{
  "num_hidden_layers": 8,
  "hidden_size": 576,
  "num_attention_heads": 9,
  "num_key_value_heads": 3,
  "head_dim": 64,
  "intermediate_size": 1152,
  "vocab_size": 8192,
  "hidden_act": "swiglu",
  "norm": "rmsnorm",
  "norm_place": "pre",
  "norm_eps": 1e-06,
  "positions": "learned",
  "qk_norm": false,
  "attn_scale": 0.125,
  "bias": "none",
  "tie_word_embeddings": false,
  "parallel_block": false,
  "init": "uniform",
  "init_std_qkv": 0.0181,
  "init_std_o": 0.0,
  "init_std_up": 0.0181,
  "init_std_down": 0.0,
  "optimizer": "soap_variant",
  "learning_rate": 0.00246,
  "beta1": 0.95,
  "beta2": 0.99,
  "weight_decay": 0.16,
  "lr_head": 0.00539,
  "max_grad_norm": 0.5,
  "warmup_steps": 200,
  "schedule": "wsd",
  "decay_fraction": 0.812,
  "decay_shape": "linear",
  "final_lr_fraction": 0.1,
  "batch_tokens": [131072, 262144, 524288],
  "max_seq_len": 2048,
  "doc_mask": true,
  "train_tokens": 906800000,
  "max_steps": 3085,
  "dataset": "wikipedia_en"
}
Each number is 500 + 50 x the weight over its row's rms, rounded and kept within 0 to 999. Layers, rows and columns count from 0. Numbers have three digits each. The size before them is the row's rms in percent of the matrix's.

# down: layer 4 MLP down (transposed), 1152x576, rms 0.097, rows 977-1043, columns 448-511
# gate: layer 4 MLP gate, 1152x576, rms 0.0993, rows 978-1044, columns 448-511
# up: layer 4 MLP up, 1152x576, rms 0.103, rows 978-1043, columns 448-511
down977 099:444461575512553494604433449479540520508597567489478573606544516474360532563549534540442519476474504555450589476458518518463504556441518522422501540426469508602502559465557558464531538537516534
gate978 112:537535527531628426488493442517290511523485530557561558553563455561542574442471557482425582405471412510511551537518488433456535545473458531512432576607483592485564423555551477451381499599459457
up978 100:417533573430472481500507539434576487505560467443470413487500399473475476519481542481610526530395592474522448472528466444513518491594525473435567400423482379447471440443416514534575487417492537
down978 089:505554487621446793591560553389440557575481487483394510486506564450582525480442543523420466522368469440454414424491485553509531430429481393468460497553495511496600503551440432413507570481519471
gate979 096:562513458518479491443492555597500515406524508526396560503353620588486479438429544445529537530475401490523566354506600516496615532469525597539568507489527470492442441545520587416427431516430491
up979 105:570578557443492505498456471496423503463519501531592487476381473508541470590484555467497433531558424441540536424486579444442539535542573540502498444484567535515513464422516503431499414609494528
down979 101:535466516497475422580432527461602475459527434568469476538505463651509574499428530498530527513469575477471495516476510391544414468428466486506509506548500482484496470514515577514436524445475510
gate980 097:466447440461467501533466580552553493458514523480445548537500464471489487544421432537438454507466544489532503430487569479414508455530516461461566429485472523482487408429444487506582511492409516
up980 098:393466418459570499432593534434425474497546454498429585492425440519490476514524477503523541598451554462417423523485493521410534437511531494519519438523518530516515528483490412564478462468538455
down980 101:465471448535457653540522485452457601463514492452526435453533497603486456443488515448577479430508545515434592522584456476575542569474470568564487485522554434582563560455447451533501548592557564
gate981 096:527549489493451558487540563465457528553492489483538552484452496513487418550489568516455461481531401364510533456500545488533399498547451431452472595438569555538521475566511553515438463485469526
up981 098:450495463442455378428535557511479495454524442476490513457654501484586587459487443478518470556498513515544587458516501504494476547503464482441572545430516593530472534593453499508460457518481549
down981 096:636570639525531455507562447511448555509597485506522418486510478518517514484573507474509532452486530525591448447528502591486479429430442552473500449495460418552451379513509530456583443531518438
gate982 113:489400526498438547390497416467445524452505432489513441492493641416485530569463506495441427387470500520411445483481483497450449514528500515527510530443473516493498449552465479438499560473561463
up982 097:490523488446464441584503615555466468545630533538540587536465520510502487517480465460575546534553507526563471471598568462551449473496463552376427526503574534518433450609454508613503500566497509
down982 109:409563596517569609655524556575468482473474609616489494542423549554524424401506501524498525450448491547496547498480462583508513495467469502445505499514470474511463567501515426512399524643443480
gate983 086:552490466519401478507581467485537424516563539524457529564566493577468518541456491533582546524462526493516538560543540495469452449460489490519536547576442443518501482438508520559551507497452393
up983 098:550512523541495580584533420544565551425546493515524467466597666485516541475407512548412448496524559499554513438523524545416591494495512523490447440519431559603431546511485467491565462526519590
down983 100:527510529479540389534540613519426559487575612447530482492309600562534439509470437529513522475478519364465496600506589411378477511569486550569479463534507531509544472418469520488532508506533465
gate984 117:474426460470475493431471467516582410488545490530433521496505471542475411436419435449392528433539524502543482559466499419579468494507376539442360452449437551510431479471463482468490528479400513
up984 114:487419507536471548512490443496458545623526497390468532469446504525502517524541487489562464581562551490472561528364470548407421488574438396470574571521481485507496506560508471490456557449397437
down984 101:476470480379541440502581502506547520452509505491464393523530384596528530484417505392494464493479511544473547419435482519471392542507507578500477566470479469413453520526605511522546444472504500
gate985 091:396511544562456458496493592507503524484492599532423497521477468505498501484537468549567495493537619529479503490523509448441454557533461464481546476477513586521481512523604532502557562415421563
up985 090:450445549442589505535525492479531514468401492481507489494506396581455468516455514551467446499439511490479499400512515482452519556583483498565481536470509490457470512498364474581427459601483476
down985 111:501556433481513382524543536528536502502502588582457488502536490584501497527510531507489483427509506497453502479500564463557562572510499564466534459495563489540489535498546467497528530446501469
gate986 105:444576339460459437519555476519475550497503492605405538571533535387555471454537548446646533470619469478452504512460403504474518470560463532469450519552507532536508505562461462583450513489566527
up986 104:439468499446561489488500466476507464496473441545534469458416492492458453506468465499568539514495526386480510495498564515524479496560461389539487476460503474540459442436505469503510529490575473
down986 096:543366508524538466500561469572500485528532515540603418473466476523605448509561481509534515434583554511581615563572489374503466505474518439470572575437508509504558554501478488524549417506523503
gate987 093:373496484499534402510473499480484513601604557443450481513494476436537601524536461505445494442488540496504480467508432437500444516504407492403443526539503539486502512497485552433520500420391544
up987 096:437564493480563523537499500464451551559472510435450549405544505487475406460546467442445511522479491432531492444462558598565490565460423436553593535512516477441417450501514566530501560565519471
down987 103:514485460548452569433523525501624560480493488433570463499553512534459510462464528476587521614477535481506567513546513525494516514538433532412515494513482463532415538535555513512537492518537568
gate988 105:597440550508451579487476416495435492477538542389478540505509487427488540539507467577426538494586538474512484510505543429560536487550491527472396473512494507416440471494498546575469492468532521
up988 103:536517529507509567570495397464512498620538426494526483534535431472489540424533500494518495419578423497397560473522492566418485421588551538451523509506523526492538459526575441501507481449508531
down988 094:461492512501557337530530465546477594506439528537465432513480452457414534539489460462510483491510529521512546426469467449481515517458550556550496506450536448472452495587465568484450531538538486
gate989 089:391537513589521404427536470468511524536481534495479501493574450495477486514552529481582491575495489390525475458512464505511566494451525491464514430475444505607423477552462485542489518508522519
up989 087:483527484564427475485497530567490441561516565501514557587418558468494446462506549451510507518496569494512464311558567553492545475552474482475573503509510495547429450496507527481508531440509524
down989 097:419560573551509531588476498463451466522487508455508506535558519443457506458475506449416470588487498462460405526534451517513527597584368640520513564538438491451535484547510501467543394466510486
gate990 100:485534460478473503482575573467490478474460502527464583572569407626482502516473468445443463538608462593546499584442470462544536479504437457405372458567540511491430545558400527394519483449402522
up990 115:535436430537525487518508574471401424470477505524485492494495471543557492530475534476469511454517485492539520509518482498546472526473483466339380566510519493425467557580452538470549506414486559
down990 107:443542528494481546599605486468583488438478533535376525547505500470504519472516471507521575449513497452616395522456456597488471508509467424468435529539469515496458526571491404490571496521470497
gate991 123:507459563435559483517509558541424523491515522501545447511537468407549490468585456368429443525454551484559479383464510538521571516550474596474467466498499546477580499469402556532420502480434449
up991 143:490535508499543461473483462424599499392475470505547432429515485560428467515507580535488521524424477461504513516509526509560417502452568513409489510473504479440452472519481473477609472603507564
down991 099:494487463483561574604504538480508519497531531476605456482556513560500466446498476550523551494440469511528477549555565488553564439528471589544486475467469508499536508510468433572500489516422511
gate992 095:573486472528531402550465544489533507467554459524416596526477435467493542537636545425466474678515425543485502503565484459530538403496469460492439531324495513534487436505465502491451428391569442
up992 091:496529459567530525451426497540516527534544566460555390485444536594486577503442450532599511426461525463529458422463491449601453458498469553432513396638425457498497553381539466557586503492486491
down992 097:382468564538393539407469568390499581522536394484496551486582506499515494448436601397451479517472486502470499534559505477445526565519438575502425570468536534511479512471610490409450470550467408
gate993 090:526539409456506510584593479429525544547444472579487417533461510369426517534518448386525517606488499554465507537491511493467632506535507514445529445548567409592528607496535521452517503385556507
up993 095:533494502551459565622609486472518454525507617599504520493487532487451475591448536476431453595454500519456465535507542566525534449531524548435549489493465462496492498606566491476500355414542534
down993 097:496520470438445332580463427463489564557401495574501446501493584505476472544593511585481455586544493482475515513488497566501433519593502519584456502568452470536552541436415543557511486567522533
gate994 103:486449449569545517573521550545528493487485534496493430441534452498434491471527515439473452416471524640420658579534482560530443506481560516500541643531613597526506485529465480480564491479575440
up994 095:558563524542445522428504520438533523527509496594469611468502568537515547499560528485488464468519476490473390461497607442517407482585465479554486478526456513382475509461499480427432452502443507
down994 099:423412489522461477560524524567450561441507565395417486515475463538535421579501406538505530541467467533561522490536380490443539514482539504427514474454530515519552494502576493544577507530541414
gate995 098:451437532476455561491436578569462483616332502484606466516448503546469562511428534464489501551437454451511466452465533498469484518541506531512475449602398512526514459450477459532455561469544433
up995 097:495476556508413529521406566378485564524382439494511523448439413453523542473493552541455394499477477466521522499458485507498497515468478510516596579595464403510497557463570451525499505481544406
down995 097:515450560587475411558516463590567510461504539503404503614550538536564408520525504490452468475533487454532456543489511483505502486562455464469580461425528533546507609448477563544597485474522571
gate996 093:486519425558572580548491473512536404504492499481535503556504541520429520429619561436468441583465380452536459602479496519566488502544489454426555540435463513529458420503593479496663609509467498
up996 094:443497483529454544620450504525463475429542520554480531581607451492539469584535462516544479694475480448453526455524476563477394525552489514499593434405540396417408428501524557575475500456482555
down996 101:495586591514477584532541411551556508508500535469590491429439469517519562487497496464527406562566484530470528474504461484541586416479492485512440600439478527490510522504443517606423433494409493
gate997 096:429573533478446515487497611425597596457485508444555469469450386483432527562564486473601569499413573541484489549529471490478423467470513545482476458473576512465541412579438567448453496446500409
up997 100:471473438439462518507544597512593494608504552513477503526486461458536596524558473555435370501457492560491478563470473472556399498477450553520454530401541419396431506529451482509440529545507498
down997 099:556540542500452473463503557502515532534504442494466473604498633493459472506506472476513498428532472551520506450557483529475537544446508500530515483551477549468428419611517516501568709487410534
gate998 102:484491554545544495564510521535417527412485577441452550534536528480508460444422472480442460550441517427410524462439612447657416465510466415520569596478570383459499472491500532500509433554534561
up998 095:490544531477532525488575455512576628508430566509480526430517479495495455462593561542474535443525564527488552565475524493487496531478534560480578558452508549560481467553413496523556554466555498
down998 098:545492416493493464462528450558524520572485429426530483443506489576496561488503420535577555547458520491495500540546428527543440482490502555565464533453455552487552501552514585536501563530505546
gate999 108:533424515444502598470485537432539562521564453560544510516576547534396539496496511477526504591516467481522497479413452500490426509466454495509569597384466552519460459485449450559636513488518548
up999 101:467528557432488455492498531395480530572427564537499458494500442511497537519455492596474521531466570494509516532473537626434484330581510543540473538527442563536498478545465507554542450553544381
down999 098:542454470470479542380509495481612519520567569540588477487498560516435546521530485470548500463513405457511510447444503496509523510454497474477472440437549534519419438420463443475532494535544527
gate1000 113:531538416537549504447526483424422413499523468559544573552511505562516496623455546443429503518571545536467440439455479518456506462527491522483548550582478534481492448518518583563412514486414470
up1000 106:466493426550608530509508548547439406531438459604630604559570493450510510546453492539470480456610409409471481495497505501485477480564468545491513504497536607527489499556615527511466516430486472
down1000 099:499586480498473523485500548475533554537547459495573551509480437470438479540503448508521463587484520417592468434539500498483415545432567610504535442406572508474525528459465472451428551498475617
gate1001 105:532560598481445541475508500492569498454453506423561549469439488511451444503457535417439430425534563523511393456473511552494391473514490506545502550619434497515519466567460455540476463465571426
up1001 117:588394454558570497475537514582483460497519558556533541531526480472633466551548490509537501479619486489464452445588448489508462501486567458492499493415529535570462422447525475468532493499440412
down1001 099:527528562537426457517528446434546505546486541428436506513542475518505577414523544559477571470388520459482464409318537450576457464460534503504563534563500559492428468556509487475479539589499491
gate1002 097:533431544528606447505489486513514550402432405595549498508520512459521430534561536606502552468484558412498522447533490517479479527488521479466475403510461466479532516435478493485542467525521476
up1002 099:492573539437423505599557462565463500532552526538438475520489387473579433414439477401577507576506569487492469544518534534514497515475439521496509576494552485520464568546538485557472516531452525
down1002 116:494583608540503432504542523457471447472535539560454494502446451524466503430559538469416648542584553501501495478470574555462445554469475536587502459570454467521513469449456518500446472508447522
gate1003 104:548561366500511507532500447464509490547533420576590530530586488472521500459519525453467522563579503526424572560527488484573546500481555579482530503471494470465477586547543554506497500486468498
up1003 100:533597419428481474496506517514476383493516464412496464512543426494537516492517498421455478506497402579475537549586496348485523519514556450513548450457494541501475426516560457526438552555459444
down1003 104:444470500533547675576558463450489509514544461573607532554492533622517578475454464481531449537574434467471618537490457522492556506417508504395480501496511585526532517508511469439410651467464452
gate1004 094:423517403554491456534463526481465481500526491596531558519501538350572597503568483428463541466521537461478389486554533523473388572559489503461368605446434544403497510539437499427572521538516459
up1004 097:478558478471530488536446543494432360537558536565592535546573473539479509545540484476586456566609541500463528588525481500534500546512479502548500492577478430446532442521472480486489517518487490
down1004 094:509477526509461522415556511510569615455485459456494529507403527476505513485531534618591498525541483460551414526428493409501611450472510503439480503457494661491515537576542516522507467477565535
gate1005 098:540425502531549520466517556558624485481515469473488515429523560513500478438510475512498491409496466449436532478535525576480525449483531497568418555585495538432510545456455486476565514476534482
up1005 096:466538523527524497509567437470555519565484522505568504512535492429492501443509576525458389489434540509529552587434481570578624379445480496493470575433511510524480473498513505461560462454533637
down1005 097:533485486506456425426431505488529501417511552497504526507502487467492550510496462506555555482500546422546569477493516551465400493462525569585505474525460473429551530596459516585539470456385464
gate1006 098:382431486490489491461558478487493565454466485588447588519539574525562461476590480536434459341561495369550503511567383491490530462504443494600468532394506613607470574520466516502516506527552488
up1006 094:604456552533501560509583534455572446531521510478561519511554556533475594495455571464581449500463563575426530572543500535503483496556465562476606458497546435392435527475503509528440499464460520
down1006 104:590483463578512416488529402482450484435472516478513533516508504519467408416503506427477446456515481572448525588536424489536429525555488480476488442500568396527475463480508492485461547499455435
gate1007 098:610445577576572415537472521436459513560513501623570517530458555610547403527440571428562525476510443448548382517471578437507422545490451467483499477500428457585508476479498438484546448423438597
up1007 092:498470346469517510462458552498527510468486507438451487398486451403462546491441438519458423539500568537525627497527501476555599445579536439492565405416506490462514536466503400481440518545490473
down1007 090:472445380565547432553525509458530462557482537541466467502421481485417458558437530454500585463580469438514391495467529497477476503549520498495547498518479507523442499508440495496527436479472519
gate1008 095:523491446484519509467557513490451534622499479431474455362475413502425488478545586462482457497509462542459536488431511482483480384457479519489504599503426488532421578488489502511557545601520499
up1008 094:556474461503508534457525512506376523495505529448494429535526526532475502426409491463534552520556495493390472524508467472562530490509494509506454545572552475431524546544573521532514516459562464
down1008 100:392478538543509468487391547497498525526497486542475488497409497594491510535354556479472465516495529494488539458391552491495543479491504495543505439440465490468500556464524480445588527513534530
gate1009 109:477500492569472584473529553436527470545489583490550466558461485639477445505491511411475501440440399448507521498479496515595480463474557612524474515496576591504517451586520545528529507465420505
up1009 109:489498478554573528488475466450502470528461448522461457519485547522552534473543517503497494431386611520455459463436404560482487606465530427549490505546504452467567528557592351503484542479517442
down1009 099:517562476546544634475509519543422505473571514491392562418495479466604519539547534573547490517458535472488464464371512558473552454477430510439465454481487471525567437558489501526456543482552507
gate1010 100:474454484553545489323577533596524425447439502490474464467466376494521500492608461477430472547513489509549484405495457417595497555509510467518410485547455556482568496443429438455596492586542492
up1010 103:524503516541541453496485500557477530490639437551571484565450480512476507561518493535578521542558539553472621527584529485515509511469404480419512556487516450432480511433552506484508488519510517
down1010 097:371501486470505539561493510550468504522459505431575578520458502535522449476433480456507529434451489481498585435473530459601547533529485467456448410498465663512564557478494519503517477482521491
gate1011 085:518453541555492503521509510454441520486524535486535427412539483448459513605478584537508485508460514507507452503457411543464574561540493497466577466465578531524476503533520500547491588532465581
up1011 083:426470472517489587525523460618549477477494530470505502445492567466388506537567519480513518424482488420384529393527470601487557544509418522542575527491473608570527514594507436575571406592389571
down1011 100:526479582493522472597445517546560524605431487521532541468519421546568553464493509514480524516567477553527542455623491496520473507488538487525458350574462470455477427535569550464528482488472466
gate1012 096:505587587513523612557515448559585530548516503475506434493473552464495584450515470551515549468542503496438451447572468489442450430514553485493541516489497554517423468491364494575498460524462456
up1012 092:574501497524413489493572417490493494415549429533502497607572573528511441528522541568585506508544538513359538487524532500532471516497399544486578534488531423409530515533506486460542425411519550
down1012 102:468434544527486484578506442526489413490442455409537394623480507447421575469464596490506503565618511482429501451487443538478418489485605479459502483562429551502476532452458582530498513517507470
gate1013 110:417502479503499408471556543566398580488539542537505461489476505481480522596476531430612518507468484527493491501552494550471426463547574459579534529504560506532455515515526493521430495586490430
up1013 106:532487455503505459461455495553401581490522584542576386482498565486429501483488524482568490446385504523481497546574514471495482451556577505511538503423430435451490459478472490545512546585495432
down1013 104:519457541483539592536596511497437548492543474405547532515490518544446457559520450490507567532496499539469394420466493543585556537573511429533541532506429450516539502469525532545508446539503453
gate1014 099:533544480527484479467472476518520495434463510510517515568435466426526560523440536482513528550496472539512477428537494509517431543481602527556511472421469495543508571479489499593470455457483585
up1014 104:404560454536498456508502559495538447475455491444439527526517486427582561547465508567508505487462457508413500561520577492503461461531525394463470588450490562507517476531470534441471505505524531
down1014 097:485518516446503473511525540485469596455511485546443440431517496441527531509423563604548459547418457538454504558448507482523450463547571451535536515517516490540545549507522539437395490495549494
gate1015 100:345583397533473524433526522504620409504439506433590480465626461481512493567522491563484449437453592443527519531487479530459447531513481450449535587533513515437521541507513570485506519546501504
up1015 091:426522523583439465534526467504506507559477541494547472499599479498466512501480530512474515396546487496555486463431519615501580533537524542546533501499440463421583514521501527514476484525455470
down1015 105:469430443513497610380546515537371535448484569421624496496507482550453505454524471385485473381497475472498575495477548481567482505511546538505624344572598480514536453402512470545522424490525584
gate1016 094:389475451459542524439458515519443418496425581468414478598526493463458454512508471503444459426526560531439457536494421550521538491506528410552454490504566533480498541529470533559444562556497460
up1016 101:468536541572492457512549572466439484507496428536683579408584504522497518527565468525509459509518392518588515460524494466513447515567420629504475471467536423467462481464536494506531505482506555
down1016 095:594505508421514548569436546411464449466469494567367509634496552458525452608485572519514533546503445495442474540485554550490475528486491497453471519529526543506520543558503497450534511554479507
gate1017 101:467477505474476641411528541604511331511469449475520461496463548406472483458578414582506498569486567406467519563587483383516508451501546410508459454482538420462591463517546469487459522459527470
up1017 093:463549543445561528503417435436460397496525528475503412483484415469542527481536461630415501532506541448455461522526478512503523453443568583588412514506456447470461516531475486449436581513651467
down1017 105:501483534558523497477425431483462563479483518509572541490498457468575520467531510570518552480490483439464487526420595431572438509544480575483514488493484516533477521626494518457614474481556619
gate1018 105:522561429575567450433493416458431450461433495579566539462484542540539511536481541405515536421488549435500482497474523477537505508496472604483578476577567499506385473531491574581471468489448451
up1018 106:471561512481412518520570499480542500528591527375446473471548533497503425480539494515486538455496443474541501504516498503453462418495572366538576473486428475451480547470421507494622526503557546
down1018 093:473481486550508628515530428473420506476484530517573521511495481522484489594558470435507568487469608499486434468392538442561508543517465546532495539528522560541533518470532582556453442555542510
gate1019 100:486489365550484452568431504487577476494450460538500533548537545489479493530504528537496523424435500502566520514471598519467503516478474499430515449468429558542546487571548501469571458456523559
up1019 097:487415511454596455465504475467502515574541508572514523478577489453565464585527478517563484388478562577534520497450568482551535414530496473535505487610512457511501484571576536400533520528467460
down1019 107:494509591403508655525501434398476514487501465458493495466544417468519464485479511494454507454456493547463468537413523481493527468503459505472531443512517546532461511501490495452486383574488486
gate1020 093:534597551455449477469616446477446571429456429404564517548508413520538540519507427522591559516448489533542510535536562435470490501544431424427456443478491512574490539450510465486499482505507493
up1020 086:463467415544472598530529590499560428555399525553484439473483556506451599488468414489585517472527449485456496541487449518504509434559459450597613538487508367414524552509398432459539482541580531
down1020 097:517607547393404471612561478524462490412490557473471466460526472457557512469522525445464546522529534512556525452568468533515565578515480517591424369519389427573439583435439502486520552451553475
gate1021 116:407495574576493561553534513543587463498404537510477411494557546589500488513584516466462523493507537470549525514502586555541524452481430517481487512478470492463507468461486503443556510567480523
up1021 117:502404441574498493543482503510495525513531543471495449473624549451476557498485496484509472440511510413513519475494558589494444481439515486533532616496460472535477452537543497489475500473374544
down1021 108:520484622466446342557496531517513418536566538508470523488498508525529565501479468397513611463495514577526575574528570426437509464496444514453489639529480573592533523539486556511526464491508376
gate1022 107:469491524465537471391452587477532550456396455505512493493531391528540553506498548537427514458418454543451571508580561531498506436513531467474522617501528465548468411528371522502550464541566471
up1022 105:469484511510462495436504544489494534541459436501467504554496540544483529543483382519416506505376444568538484572456439522424422335492501484484565522456528417462523480487371471601578532500487506
down1022 103:438513571501546337480513565497584428508433407508470527486483618494494414517598566594442607376485523501440480479482449472516511524484557464458536477547509561535514484494478504443460456507486517
gate1023 098:505446518486474535460466491554428546511543466570499503493498537530447454463491468494631517486512529500488457544504443556539395561459468478462556491497450578460563548567484508477458512407509466
up1023 098:528431427530523413523521466570557539586453466534483498504579485519436559495534538556461417581489569421446460481550446454428430466648488474477508467463470502519442542460532440483496409544448439
down1023 097:518570632493536507502562494515459453453526517499503445442528516486594540472631544482470544406471438495523433474425617437517539524446466579453502533541428552496541474371541565560529526555495496
gate1024 099:582451486467619467481463485440424565438517528401408479545446463512504468412450481607427473511456490548459450504419459452490504397482507469461520468461539491558538579453555456482544485528547495
up1024 091:458425451616537561380507448622526446551557559448505454512506489481503509510480487459445541453441505507537589521454540457522478509488539511559440491513452485555438419517519531524553449508530541
down1024 098:446434536603600577430461534469404513523509461450502563454437504499560476585497518524478480468497587545500403433535573459463481370602392414477542566406455498526563563486462489498566507555540533
gate1025 108:516555444503491463468580578423530473429504478461475604552554439469527426481464597413607529444412490533517564535504463537477483453414564426467517529519543516442541498466491555529577514499554376
up1025 116:522518481374592525534451517483539408567434515555559567524468492491492433504489587511290492530549480456462388517490541464502537491498513608552535555540490442561435463474479426480427448518485512
down1025 103:520510522512469510482496490545490470527559502508520509504503635515607501530501441575534514510548465482438531549469467540564435434506611399515520531540590494466638430613469505549562395552551389
gate1026 116:548476566485453460484477346544563535442549464501509588545499440498457474466503539532542417473464439519472508523538453529536456581562425393444461531569538477475509451504472567476534530483325522
up1026 119:538469490599456429483562559553479542551573595424318497534534542467504510555536494433519529524440486466516500434473450563545467510501558564491514514404454496427535553494459458521497546525546501
down1026 099:542515474470528599559597537527515529458505446516463376479510496569541510444461439580572437531443529469521450530559501525469524502450540557459482446516536505508552400513470558507508514527436450
gate1027 101:446458481550496535531384571486518560454479524568516477525517570571541465395512515530418421392478414489543536507523416566513385459541502542513448518516541435531577504417481517454473463560481498
up1027 100:533472515497557470458505546448475599443523486572456400467399498590509523523490501539551543457498541470439552475594548448459506506413570542546485456529510542477472501495633482589521507488536556
down1027 104:497483610446580544482481493494436486449492487528536518495502559539538583481396531407435595574417560467499499505420382508573519503619496503451600511513472477499575554409436469512434521483448535
gate1028 120:535439516438557436471478456448495450456438469483432563519539517519450485463558486482556507530426477533494483515601515528542571361533534454563524389407507524486497548463483487443561603541565377
up1028 106:439543491582527537449509546535500571535487562477553556476486538548573532534493472510484550583554523441518517470445545511429433508554416577492511539559540532564420551506539501544490481586518494
down1028 112:435506447500522473426467414551570529514558462607542493466498479550565417414412488488542516516654506538448492530534546537534496491441509546473443444493534514535466544432484467566495495389503623
gate1029 105:524454499595530557470476577543570455541555454501469484430542536465543437573524519524429383521521615541516525505427531549538452480483414546451510463556549472500503410537450471509536523489415543
up1029 100:474488454581487496484480492578471550519521515485501506456431555509461521518519551472557515523442496548534475535410485463580395486442588472559405568503471577583551491476477603492492506425498473
down1029 096:472510482379455677486468416530464418471464485500411483586507491532510514469427479404469527484525422440489508488418497504484605564484513446531525466448494513445463576461447504478527403558540412
gate1030 107:468514465540456540513473514512519415465557518465469526471464498538530439487475600473585438398507543551577591541532437465535575596496482518531505569561463495452491475553526483478521520522495422
up1030 107:502501439509517427558536473477547412487523474570513486449560492528499475438560552546588562486348474458454446512528538420529451503551495491495496527569513509413484455596496456546470468515536548
down1030 107:452447499531473397543506525485567473447563469477641400458551507505480464502517482444453471557424409473514523642489550528440497485518503461509479535472536585487452425368522449395460494527507434
gate1031 096:464583548521499581465482504565463488481448480579420549473485475462506496423537533497514430578460501438431525473504501603437513455440456526528508608498532551514490444541486509508492608460538543
up1031 101:473523491537491535499507448411462476554508450441496398502557485515505632525548514527530460561438487422651521495464601514593514517568493486441455347561460538548446441463528562522489487455460437
down1031 099:473534575398488460389580490549516507504449450502502516455457432484453451483475470514498528543465409523511575541518465512489484438545393554526533521566446634482507555545496411424531469487467444
gate1032 100:581543453470464561503440580520480470404546463513479519498439596528505424449435508541579500518609435530477536563543472522538512526398508529367544459589542514467558508486550446539515537572475554
up1032 100:483556466455477467420418527480527519473563498401489531440594512406453482477527578473505553501490557526525522522386443545484482398481620589562469416579479508528558520484519532450487438451477518
down1032 097:549524497487457382516546495442551462481552516515462518481504487501394552464609466418464496578509481489504484532563459394470467503571475547523478430508442471610550483491469493460509584546452541
gate1033 099:581473480565516454548504526548511502449558550498521513485503564449567589502524523570446478488434549498480493464542554432501461540535605462505459484373542435578554568509532506500401471524460561
up1033 106:530471421538505469512519593433533589524548558527471516578480529486497535520537565489510543548486482520425455495532493526480506513563476490459472564500456489534539562579442452517411429564546554
down1033 101:533514517494509521567438500478513485523484581499592445532448515460490544408500493438430533556508479414517478477527514472520424497442557485576483427500531497492542517442430433567448482320534499
gate1034 102:504474477466490534594493528531492517486527465516642507550547545532432450543435554503617543526438533541587412451522517503535451591533493570421537521453447502396520476454441501496573542434494519
up1034 103:521455526420609527511546446497545493548436494466498467570491524503436514412468538513498548595506584506508438463516497511463492557416537535507464488410647490452539525433405429461459504475414545
down1034 102:509528579566501542544580559524523444566526525537602523542530605477411445464583436454511528559490494527550493473531430558572533472537508538444476525423479528544551513505474489434471492417469504
gate1035 085:481519498498568507422520436508519522445420538482538513479404527474548542535495474593489484544473438509474420444565536623475466479455460516506522610471503519532611513513430545566456501468472480
up1035 088:459418499519469499598542444481457485612583443521413528423536602580522504497475572520458530506432468503540458470600489505482540539520494484427520558506562490590423496475457473504515493466508470
down1035 098:557504467438487430588554488503429514488506488503526468530434526517519536436501451511555536509553431494459483487436506539422421465459501531449460477533423537503603530458477540522473572449412479
gate1036 087:491441525484445485506520543583558549470539534418475484483400532510569457393485468463541566529469496578513555471445441429516509402478495522622569443503465435576486478511494477520502432619586522
up1036 087:598474486498514505459507501432471499483415512496501481450554527561429479564575499577528486444424427532484493465546567513440450540603586477535461440513505544526499521420427541377432426524439500
down1036 095:488520552467490473517415637519585507504551571518510543519492495461502538402457471444460477595538465573555512449384467481538385423412468546440538514486447464485526544486491508485512498542494423
gate1037 088:485487521540427537577459533405497495470517460541513514451517493512437458463555490413553455476526534554582545543386495634488460526514503522551569532504496532512516511491487520520477552598423417
up1037 096:528624591592378546584482491468451588498485491519478566511534456488588429524529485467481508449616424412464457533436451507521561518548509528529557561519483483461501471460428491466499393508560450
down1037 092:368458473460544532468431523511580489555538535465445486489470550558524456453507545549542473619527543569431391442540540534550501437607508595456510483421571577537503549546560477603525473489416557
gate1038 108:520503487511543591452521529530522576502472548535542453518473521456510455487580492493557468454524476435499539445542500565619532444482461430439516554488581484569464528520519385503517529483473505
up1038 115:454499462447441523490407488484475482464451495456473476425478429555548545439438541534496490444523570556514533550498525494385506597506503516488379462535531543622520489358514437518520525549518444
down1038 115:475549581615444509541444501523483539602536458465565547424492482476521537544513496492602528485490595530509520481372523538434522553504499507576489532465546444457584485413456473449525453522492426
gate1039 101:484528501523498524587464466561544499516491552502462533497473450435576537409481506352547382452456456470598530462456535627490555432397466441493486547467514566567448592515461597439489574526483491
up1039 094:396431453498494479522532454536525565466545485531548460451463581459487461496462365406533540606530422489590410571486551554407553486492470458539460477474478530587475578408520491466538519399473524
down1039 106:464509540452504548589519478564446529512453486470517459422539525600518519521490519587444512445527561501476459490541493667541438505533528451441407472486625538523473486407442419471472567481585492
gate1040 091:540556559554420597463459495461513446506543506426542455461478508547496496464565483501568508494482446562511500424512509459516505466477550472605485432567557494496480506533599463464508486463567426
up1040 096:486435490420551473437436487517577522487473543534472424531543455529539493440458490475601451493429438514370407536488505457573418500353507510471556523482526464508459479491522444458519530515412586
down1040 103:519668466483508545449574564528481536536450540546538467535530484476512411517581493467431507510548534561561506508562514572513496535520456580553559534465490562462481490459471469535446504466454496
gate1041 099:520535463512494515491527437441545493471505501593496459446505572536489508479552454435644489498498422510468455499482494489501513501510530484537457444509486466529592600494444514494529526462412518
up1041 105:524543572490463457554412483537460478572435481506521535547613442546437496523471500492477400575430367531498563532483559518463471539527465530476500516515619555475504469503487514554455372467495463
down1041 096:457384559506359551467477490540529527503510449494551501534510514518572489473417530513551514495411567513489568502442629481428459517456534467457538540387505357476507439448421496511362528538480494
gate1042 098:536560546516473447393441581542456452514504461503503406444485559488417495533414491490557513509497523447530477543531584465557545497614464482516558476424397457461422538515509369545397567559494510
up1042 099:525456509561483535518443437448462501454558390569541526459438455436402523454465559441451531548459576461593465532450534415485507404453573606496463424498482604378535474392399458434433518503567514
down1042 102:416512495551550600566463533517459443501432495435476477398544447517558505459485575485563483538502519503450491495432547479472543568536395465498507522521449550473397526354622376448486558541503515
gate1043 100:413481534527521439534477637501493496437461457551523496460531493528453560461567484479481507568566567571466563492521507497440545484482501495560447563457418515502523508486532553494441455520514528
up1043 099:527560548544544488589448514504545567558550474442500536453594525495567579483511408454562543492452478420487547574454558552441535448444530588553557535537431514478520397502487518481357504590583439
down1043 102:464497510512461450508569463542514509590439536479469562496440598456447481447483583565454496534493445574480478472521503567556519532528474443484411487461561475474558494530505523475478413534462475
gate1044 098:454417518470492543544482517452505575411450476510460576507444557537412531459444478539539492573481436531496450438542463500499434486436496538530520455583547520471449428500529491476529429561487454